config.toml
n_layer = 8
d_model = 256
n_head = 8
n_kv_head = 8
head_dim = 32
d_mlp = 1024
vocab_size = 2048
activation = "quick_gelu"
norm = "rmsnorm"
norm_place = "pre"
norm_eps = 1e-06
positions = "rope"
rope_base = 91100.0
rope_fraction = 0.25
qk_norm = true
attn_scale = 0.177
bias = "none"
tie_embeddings = true
parallel_block = false
init = "uniform"
init_std_qkv = 0.0189
init_std_o = 0.0
init_std_up = 0.0189
init_std_down = 0.0
optimizer = "muon_variant"
lr = 0.0109
lr_mult_o = 1.09
lr_mult_up = 0.992
beta1 = 0.93
lr_head = 0.00504
warmup_steps = 21
schedule = "wsd"
decay_fraction = 0.848
decay_shape = "pow"
final_lr_fraction = 0.0
batch_tokens = [8192, 16384, 24576]
seq_len = 512
doc_mask = true
train_tokens = 161900000
steps = 10680
dataset = "wikipedia_en"
Each number is 500 + 25 x the weight over its row's rms, rounded and kept within 0 to 999. Layers, rows and columns count from 0. Numbers have three digits each. The size before them is the row's rms in percent of the matrix's.

# k: layer 2 attention key, 256x256, rms 0.157, rows 250-255, columns 0-127
# q: layer 2 attention query, 256x256, rms 0.161, rows 251-255, columns 0-127
# v: layer 2 attention value, 256x256, rms 0.123, rows 224-242, columns 0-127
# o: layer 2 attention output (transposed), 256x256, rms 0.122, rows 224-242, columns 0-127
k250 113:465519508506497511494499520498492513484478499506452505483492525487489515476479505483524496536505485533500511503457506483497469491514496498462506547560519488461537510474520480474504474516527484439548492488544576523521530497466478477496475478493513485522504486524535506562484466482453499485477507519484496492475482491502487489503512461502507519495462539490478420523537511497541522524489
q251 100:545520525521485488467493464475509484522460494493474447512538517492506538463467478441514506495465516488485461523484497510490519536435442523487522496514509509432487504513516477505527507503484562504491472507503515467509475508509464495520500496495549507544506485517517512482468528493523543478501547447458477530486525501493513502487505492505501465498538508507479500537510524538495536522507
k251 099:484470497496476550498519480438477507507494472455448522507508505492496453500504504484495467476503453473507484497554519491504482488563476519515497520492532468522525476491459514497553483499470456455512539479493537529530516472512521474482507500520509532454478456487515493506461487512477428470467468527523543506476477493492535515511528485521486507542512519490474544496461505506538496517507
q252 102:492472513495513523537483515521507511508489481532487503502499487489519485487504514482512521462511539517526509481466501516532480489490472499478498518470511525465497427528514482532499487499495436531467524495478488477543529457469501465537476500488471522466517490464506536476535492526510553538483538483471475532556496431534508533466497488461516513482485533494519473519523494462517498535538
k252 098:519528515459494495502518505513480534540470495459467494515532500504494508532511489497524542522479487521530495500483485512515487529519508505492511570514505534496482502480521479488526463461505495473473489508483464500444552493535496488514535503485497520534518511492485517471537486493539494479503511480520529501519491524443523516543531456516496518488480483474473523510477489526531514486552
q253 105:429484517479504516500465518487547475479502504521529480505537465513517482533505531510515493424500470524522507508512531539526520486520433506475512501464507497496478505521498530481463513520493487513454489500541505522517509517501522489529519547500495526491475522483452526507504504521481477487502521502505493478501455484478524502507557478492500478456451522490520496517522513475529495473529
k253 096:546501493505512496502511503465508525494510493468478515516443507469524474541541541484498509484499551496486480505509479540513492480503536497481464534535486498457520506532494487507508493492513488515506490510479543519533502485483492487474440497541469454507413495503497561469501523547511472554476477495493503507490526505475486490467507489525479552486540473495516479513518500495466508500490
q254 097:497492489506465500516450525510476550520506512500515525488489550468517481477510508526511504521529513472492504454478526515474497500494505511500507476501497512504494494504497537503442509502491551489503459500497518494481530477506502441521491439493533474508538488558509508487516548516479505511492463442453507485504501515485498473521548485513506525491528473564533506473476501496512496510514
k254 093:476480459512456449488476529495508532487464492448491499505492484477498520512509567486494498557501505518495511463482494526514524542515472478515505517454509495566487531505507511500473513512533508530491485459504504488462490500535488513499495480535549513493525490541500495489472540552499502479531517556558546504531488522472475483483508517509484533555551535458498497474530508466497466518487
q255 093:515460494507528514468529454489534518517475488487518459450442508539518508500537508502522511478479507526504455515496451444526483489495475474519508488514496504485512540434480558515493492516464460496518494464512464515499521530505507484539483484493487512495493487508509539532529534529520435537442501538473505506490509508501497511485532507506538485489473514554525549443505506479524490421487
k255 103:512459504536519490478507462458486528511521520526505499471520491444485448529453485467535479468507526505516478523475466510513513563503518525513495472456504530476501501458482487484518523498468502500467493490460490498511485463470494504507495509494504480499478492485526486508457426525536516495525492520513485517507483464490463447512523488525503466521451442501494498490480461538494485510523
v224 106:453493469476495516497547501472495523518470493483495491487480518503449522507535475491492492511487504492489537510527464530533505500469482498503511494488456540488481509490496519466484461486508507545461553532502493519500519435534494474511497502527522445552522528519511491454494457486503509488503507513496516475481521493522470498492539501464488536529540493487486513518533477463482487548506
o224 102:493509504506468493517504500530501490490515475514518511493494498458543486485534526506462523485447499517544457509487519521469489518557508503513519488517605442526532453498509510528548509519470469489481506501496522505504476508478528550495495546475486514512512484456465469503541463486466491504505514497511485522481492490528513528504485503531480552502479513522528526524504491545492488491507
v225 111:457509501478521523533487510530524483462495526524475518501458536476475530444504477558475497481504482510494498529531475477482543494534520499440531503503518505496505500477492486497479500557482500494505456485459497529459481480477490461461466474548491510516524499458473500506508457482471496497530502467469491473501507476470521513497528504540466527490506549477513516534468477534519475538502
o225 104:547522510496498448477513495485505514500521504496519492464539503527515501534495531545516507459521528498482487528478513495519540485487522474518441476483481502473505506511498507487479518486552521464480525495491524480514513549513470483524561476447497510479479523510515479510490495518500502521534502536543484523482510480515470494545463485482530484488510485486479482511580479504504501468485
v226 102:492479491471499485485510516483525507530504469475468497469475500519470480506469523501492516466480499496529478554496529523491544505525492522505559515501460519509497493484507521494448479505525485471506535479444526515498464524451469496440540490523499490488480489468506525479486474509533496464499505465476505503488538504539509498523496555474506506503560521499504490465514500480501541492515
o226 100:531494503520541489544469491483486451500561501539518492506509513519499474509470500506462467508515495506495517496494423469521477549513511492499451454506517494487495521509509496501507543511537478500500493482508479495497512483478529458528491510511530530516537517526484533503507499511477473519505518494499487504494501460479476492509535521540505489477493466470499471545496485513457454461504
v227 101:508510474475505505491510512501470519509486441514439482563520457522508489507462507524519517495501471472464510528532524459505528497512486443485493493497482480480507489501529522532512490453468504470454486490516479470519468522509485507467498501490525465491545484506504486489520463492508492491469458491523525458499485474476502512501540501477488488507527502483489445526469530536569496527506
o227 110:491516497518569522483536519531525508478506499527533485488470510520515492541470518468459530488502479485514447474465481535488514514468492537542545505470522508487490485480464465444513529504486482475506505511491496495484482493513486518518492516481516474512445514502482462533491513539517452484528531517454529519514568508486518477500499528491485500491499524530527503466467485482464492443503
v228 107:527520475527529527476506452525530568493487496491508491571508515514502456508526466484480503472542490488494525511488513496489491464521501518529539480478502511488455501499498484492484533467587492463555498444469506455507538530540526487483523501520489515471480519531540505484465508489493486504543464523474490519473510531506513504492487498506532507536479497503489480503510488502472541491548
o228 103:496482517483517486497505540471477471481498513519489490475517529480478519462527545463510477471504526528454494495511508497514517522492479466472472501520443534492541520536485497503459471490475479510498491484500481560492456477469496527525459433513493534516508497486478539513521503491541477525477463496518556487499508478481521451476470507507502487476527483486498492506525486467506493529527
v229 103:490547480521478492487498492514478525456518497524496519521501466522496561522511509497462506493514496457488505482520540522521494510512485476462569479511485478482512515495468516525534518452540555535512526504474455471503520504509495483523533466443499520492500523462485483487530501482501529473482514531537534524486506536550498469494471506513477488496488519492469490470499524495466496498514
o229 104:500498502484538489564569509483509495503492487485501500482480525538492445496496504512510486488513511531449474515497499486490514479469464485508472505478482499519500511495489513479476502489425515468480499484512484509509521512507497582533473518484503518506497496519528482510493507475556431542503494503492483456497482480528498514478508513501501451474482461517495534520490491487499495475517
v230 110:499508524479515541475499490504546458501480505520502512570483548509490517471505510508514498501514506536503476473457464501515544520501524458493517479537480470484488500503519536480479495518511507504529505495499464537511513512503497538526540469523491462470500507521466520525512529445458507449467549452529515489483506506477484507491530513498546510480480481498487507509455483550479510515495
o230 112:474514503517497481543491497483523512487469497524487492483500469513493475485515469481457486500462492488494509511488494510497492483535478537482480510524524459496518544474501455530495469484490524510471497507498511481470448520556479446468451514502521540487505513499513532552505506538475472495473450538483502499496489508521493483498446464485458486468542482526519500487509510504536578477539
v231 109:527485487517500505522482508503480492514501492491508511512534464466490490496506486518507519523503511501520489480494486489482506521456517513516480419534484465526482486511448509517456490516459490499531469509532485473485527533489477532558533515495493510533513523498504459515511457472515484530496479464518499477483495553547491497474507457510468487503528504518497532468453507479516487508520
o231 104:496450523518519542467494482495501523481462514504511461495427523551528465508532477464511504502472491508498508486533493505541488531495472510492480508467530504470537477487511497487493509500500486514480516450484456484517475474510507500501506478535531509476473462516501508526451513505516478444432530511499498507536453499434461480487512534472469531542496512534520501501520505530470513492489
v232 111:518486508510524562528499514520504490459501509491494492479467484506492460457520517477491502492504517510477509522518519478481510516530537506527524477477518472509508454509497531515474496510527503459477465444498497509486472520530474505465491482497493461486468473465475464538503497512510521473542488502480489529476526505470457462473475530477472511485479509480534503485558502441499451450539
o232 106:496493493448438452529523501524526472507547462505481472511516511541502503479464556519528489527489495512528525489502502481489495481515533521455489506521514508490491509514444480481531477459506500525519511533496517503498487525494474484484507503500488468536533526575489515474493450521499497509504487505482550480476499468503464490496502497494566455486491519490452525498504528475534523505494
v233 110:469546475489487481479497459466532515496540463497481475489559508487499443484456459501515517523466504491449488472523482521468493497478552495503525485553546464519508506523511503483499497552506470527496552522495485506512504529489482547497483494521503447534523494493518455501531477497512519466506464462455507523467479475476508517430526502521550532513488543511515530488435492501505517483514
o233 099:518501541500523538528477498490516464486497489529511501490460538528490511466499512470469524507512500477561528564525516497508521512507462493505508486475472502469489503511481516503478522463519498474510505454462497501504469501494536489470491526497495483498470512478503494485471518492551503473485523499482490492504507504519492491527512484490498484484524505533537455475501511540533522497517
v234 104:502475517506516530522479492523516461497506490488497550522531515516444499527517505451524511476518470485525514544466518507494526494493481513494487481577493506433509478430534469492497502502462498489469470513552491514502506466482490531537504547497478481500541512488535498465535486532481491494510513513488519494488534458523483504515489520523481490516561508548479538507495509538486522512481
o234 095:508506468509500477516510487463461508464486495526494498514492499494540484477533468532502488549472488498488484497535497460491488507503505474495502517475484515540534532489480492487512471489534510491505506478479449464504519472517536459483511447491523513461469484559487503543481492471524500484484473497507498518499499550508518487536550481476531500487452475483519452479500469452527482511478
v235 106:524493468494485542508491457525473531478518547495539480491501526526495500499540513481501492512504533519504524468456520498492503554502502478469468520518488540513508527465507460509500480462471533475525488486522498454515444490468469523488454535505533521478452509495532520483510501518470485512489530498520492470520512483461484494499509504473457544499440518472489498508548474468468507512450
o235 096:466524486512531480496527542468536491487518499497452491492499481452489513503499513542511486443491487512497448501550486481541519443481522521525543470516496487545499510551495524494524497517541521506487459513467523560510519486452492489479502477531491488515560533535477464508496508509451490506490474496483500506498452476518536507441487526514539498507543514516492472519463502500497496473503
v236 103:541501500488503504527502494551532455532530473532502516496491517540471461475485480481517517496507519551495456519501498514532486473495508523526548492495477486505507511453483548486534462515544480578486536504491509533506512503567520505504512493489500492524480473502549516474512481480496458474500457504546491522463482441470512496528477464475485515542500509539480519514475500524533478465538
o236 103:494527519474504478519498557529496511501486521531496488478505465510543536546524552492458513501529488489482475487497509526486523539475484510469502493449521492513498481537524511521487500517500503490496539489526492485498481484455519543531480476466500490519546520503477508510517536534479534492443508462443500529539501515492514495480473501544473487518449458458497513484505524471502520511508
v237 103:481493496490495438476463507542542445469488491503548498469418509527496465480524482476523469504504506530506473471478508503497441455470437488537490521492538516530527530501496441454470512518490483499495471512469496499519509500527504454508476473554486514494517505504481501479517497535475529474505484517463494535467520466535550484495532519477528487529524490491466511509518529503512448500482
o237 096:507548468458489508483508477504528572555514471509515479514545531530471535532496525528505534509490516436479559513496522509509536503509504543497542474492470492506478516516516550525491486486556488534487502521491543499498512470449496547511480532487534464481485499468520492550486507445482487531505491518533491513516481534498457537471484507524507501506501510498537482487534497542513505509505
v238 106:508512473522522542505495489521507461495483524476525532513544507474481470530474494491480514477496537528519485527475473531494448513527506472554477492528478521483556501460534541531493479499496490457470437462532513482566487515508507485494540534498468520476502494485517542534507470463478483498480518486514513518518534472500519523535555490453504499480492489481502514490500506445498556486497
o238 105:477523506499506493519536501493511497454512486473489521517485518533532504495546488517522462490500508511483555453543494447523519514488482553467517530475503505519497504451475547522492556465504505542498480507508509467504531509471480492490472514477438497523519481499465497530477508515505520520527474514461510467533520485503494501464425458521464511520520513543523478456469499514499497507472
v239 111:450537483505509515516498515498490464480519516498490490546481471547469493506482507487532485496507493548528502491446534498465492515533526512519477509528449477480542487510508489544561483481517481514467496522495500468519535471468533489505526491456522469516493522503482511499496473490524481520481524481547446487488503492496527499508516522488495504492489506484464512527498461505510500479521
o239 104:490478509499452466570533533538508514526472485538518514494558523501506502514499532515512501537527496499460509503506496485533498465489480486495505522444487559489508490505517483508485517539481437476529527470538475490510480530502493501494501493507508483457493508515458512478466465491470467528476494490469503520477520503513447482484488499506523464537438474482492487504501479448474503484538
v240 109:475538514506498514490458463451496530504512472545464498493491541518495516479440461531465460509497473506470478489487463465546515490472535519498496466478479507511491499489490524505468478521500486543483499525464537526486511487493514552503516489505488504537477506500509531480515532521525511479516472488494518524455464474485465496455511516466508539514497569487448483492471535522490480498471
o240 109:504517495510487520501476477482531490505535491482474543495513500494517475511505516461521501546451488514526479533484506496508509517517476464486497504494523475525489518540544498493452494434474510495504505491523506545496481469498485490545475477478510498460476468510510463455505484495516500448453503474466458522504527529485496496489534522487519492493502519503561525473491500509510488472491
v241 114:526491489491485466489505491490497508492466491502517508503493483502514515520497486493546526501454501509494512498487499484483514536487517528496477481480511485559405532515511515440521491501514487471518529558501524494522522507523577508469508462503481467478472525520501486546552514496543519490513546489452483502512478514441542503507510472530498484519455514530492516530501487523522536480521
o241 105:508526501496524510516482450515468488532497514510487511473464513491525484491481512498490511504530491494531441492514498495506467514511464512466512535539509504466543490485493490477500561478452496521460522467494535500495498482489490524530503487540556522532475529436454472490484491512526521503495487475499490486553497535483482473493516524515485501502544496470477500509519499481493485498499
v242 104:535500447491465504508490472521530506499521507495526474498521487526531515490478495517507492522488496473479513461506442511493480498471474513508517506508547548549449515469480489478483477492474451487498506502500477463461507466493484499541478525473499528502508466524512501513465506516490507520512491510493510481504472456505532467533450506459451456448466509476507493480507484482478525506487
o242 109:504520499557528552497506467502496561501516504476536483517470493501499500534501561460510475475485556493436493533488532472490493540472496498491513476453483453485539521505540464528533490471494529464514470493480533538524530539500507530486508518526510540487529509477516506520512496480515486505496484495530484496512480522495469525507571464542506534557502502500481512501483496508478486472529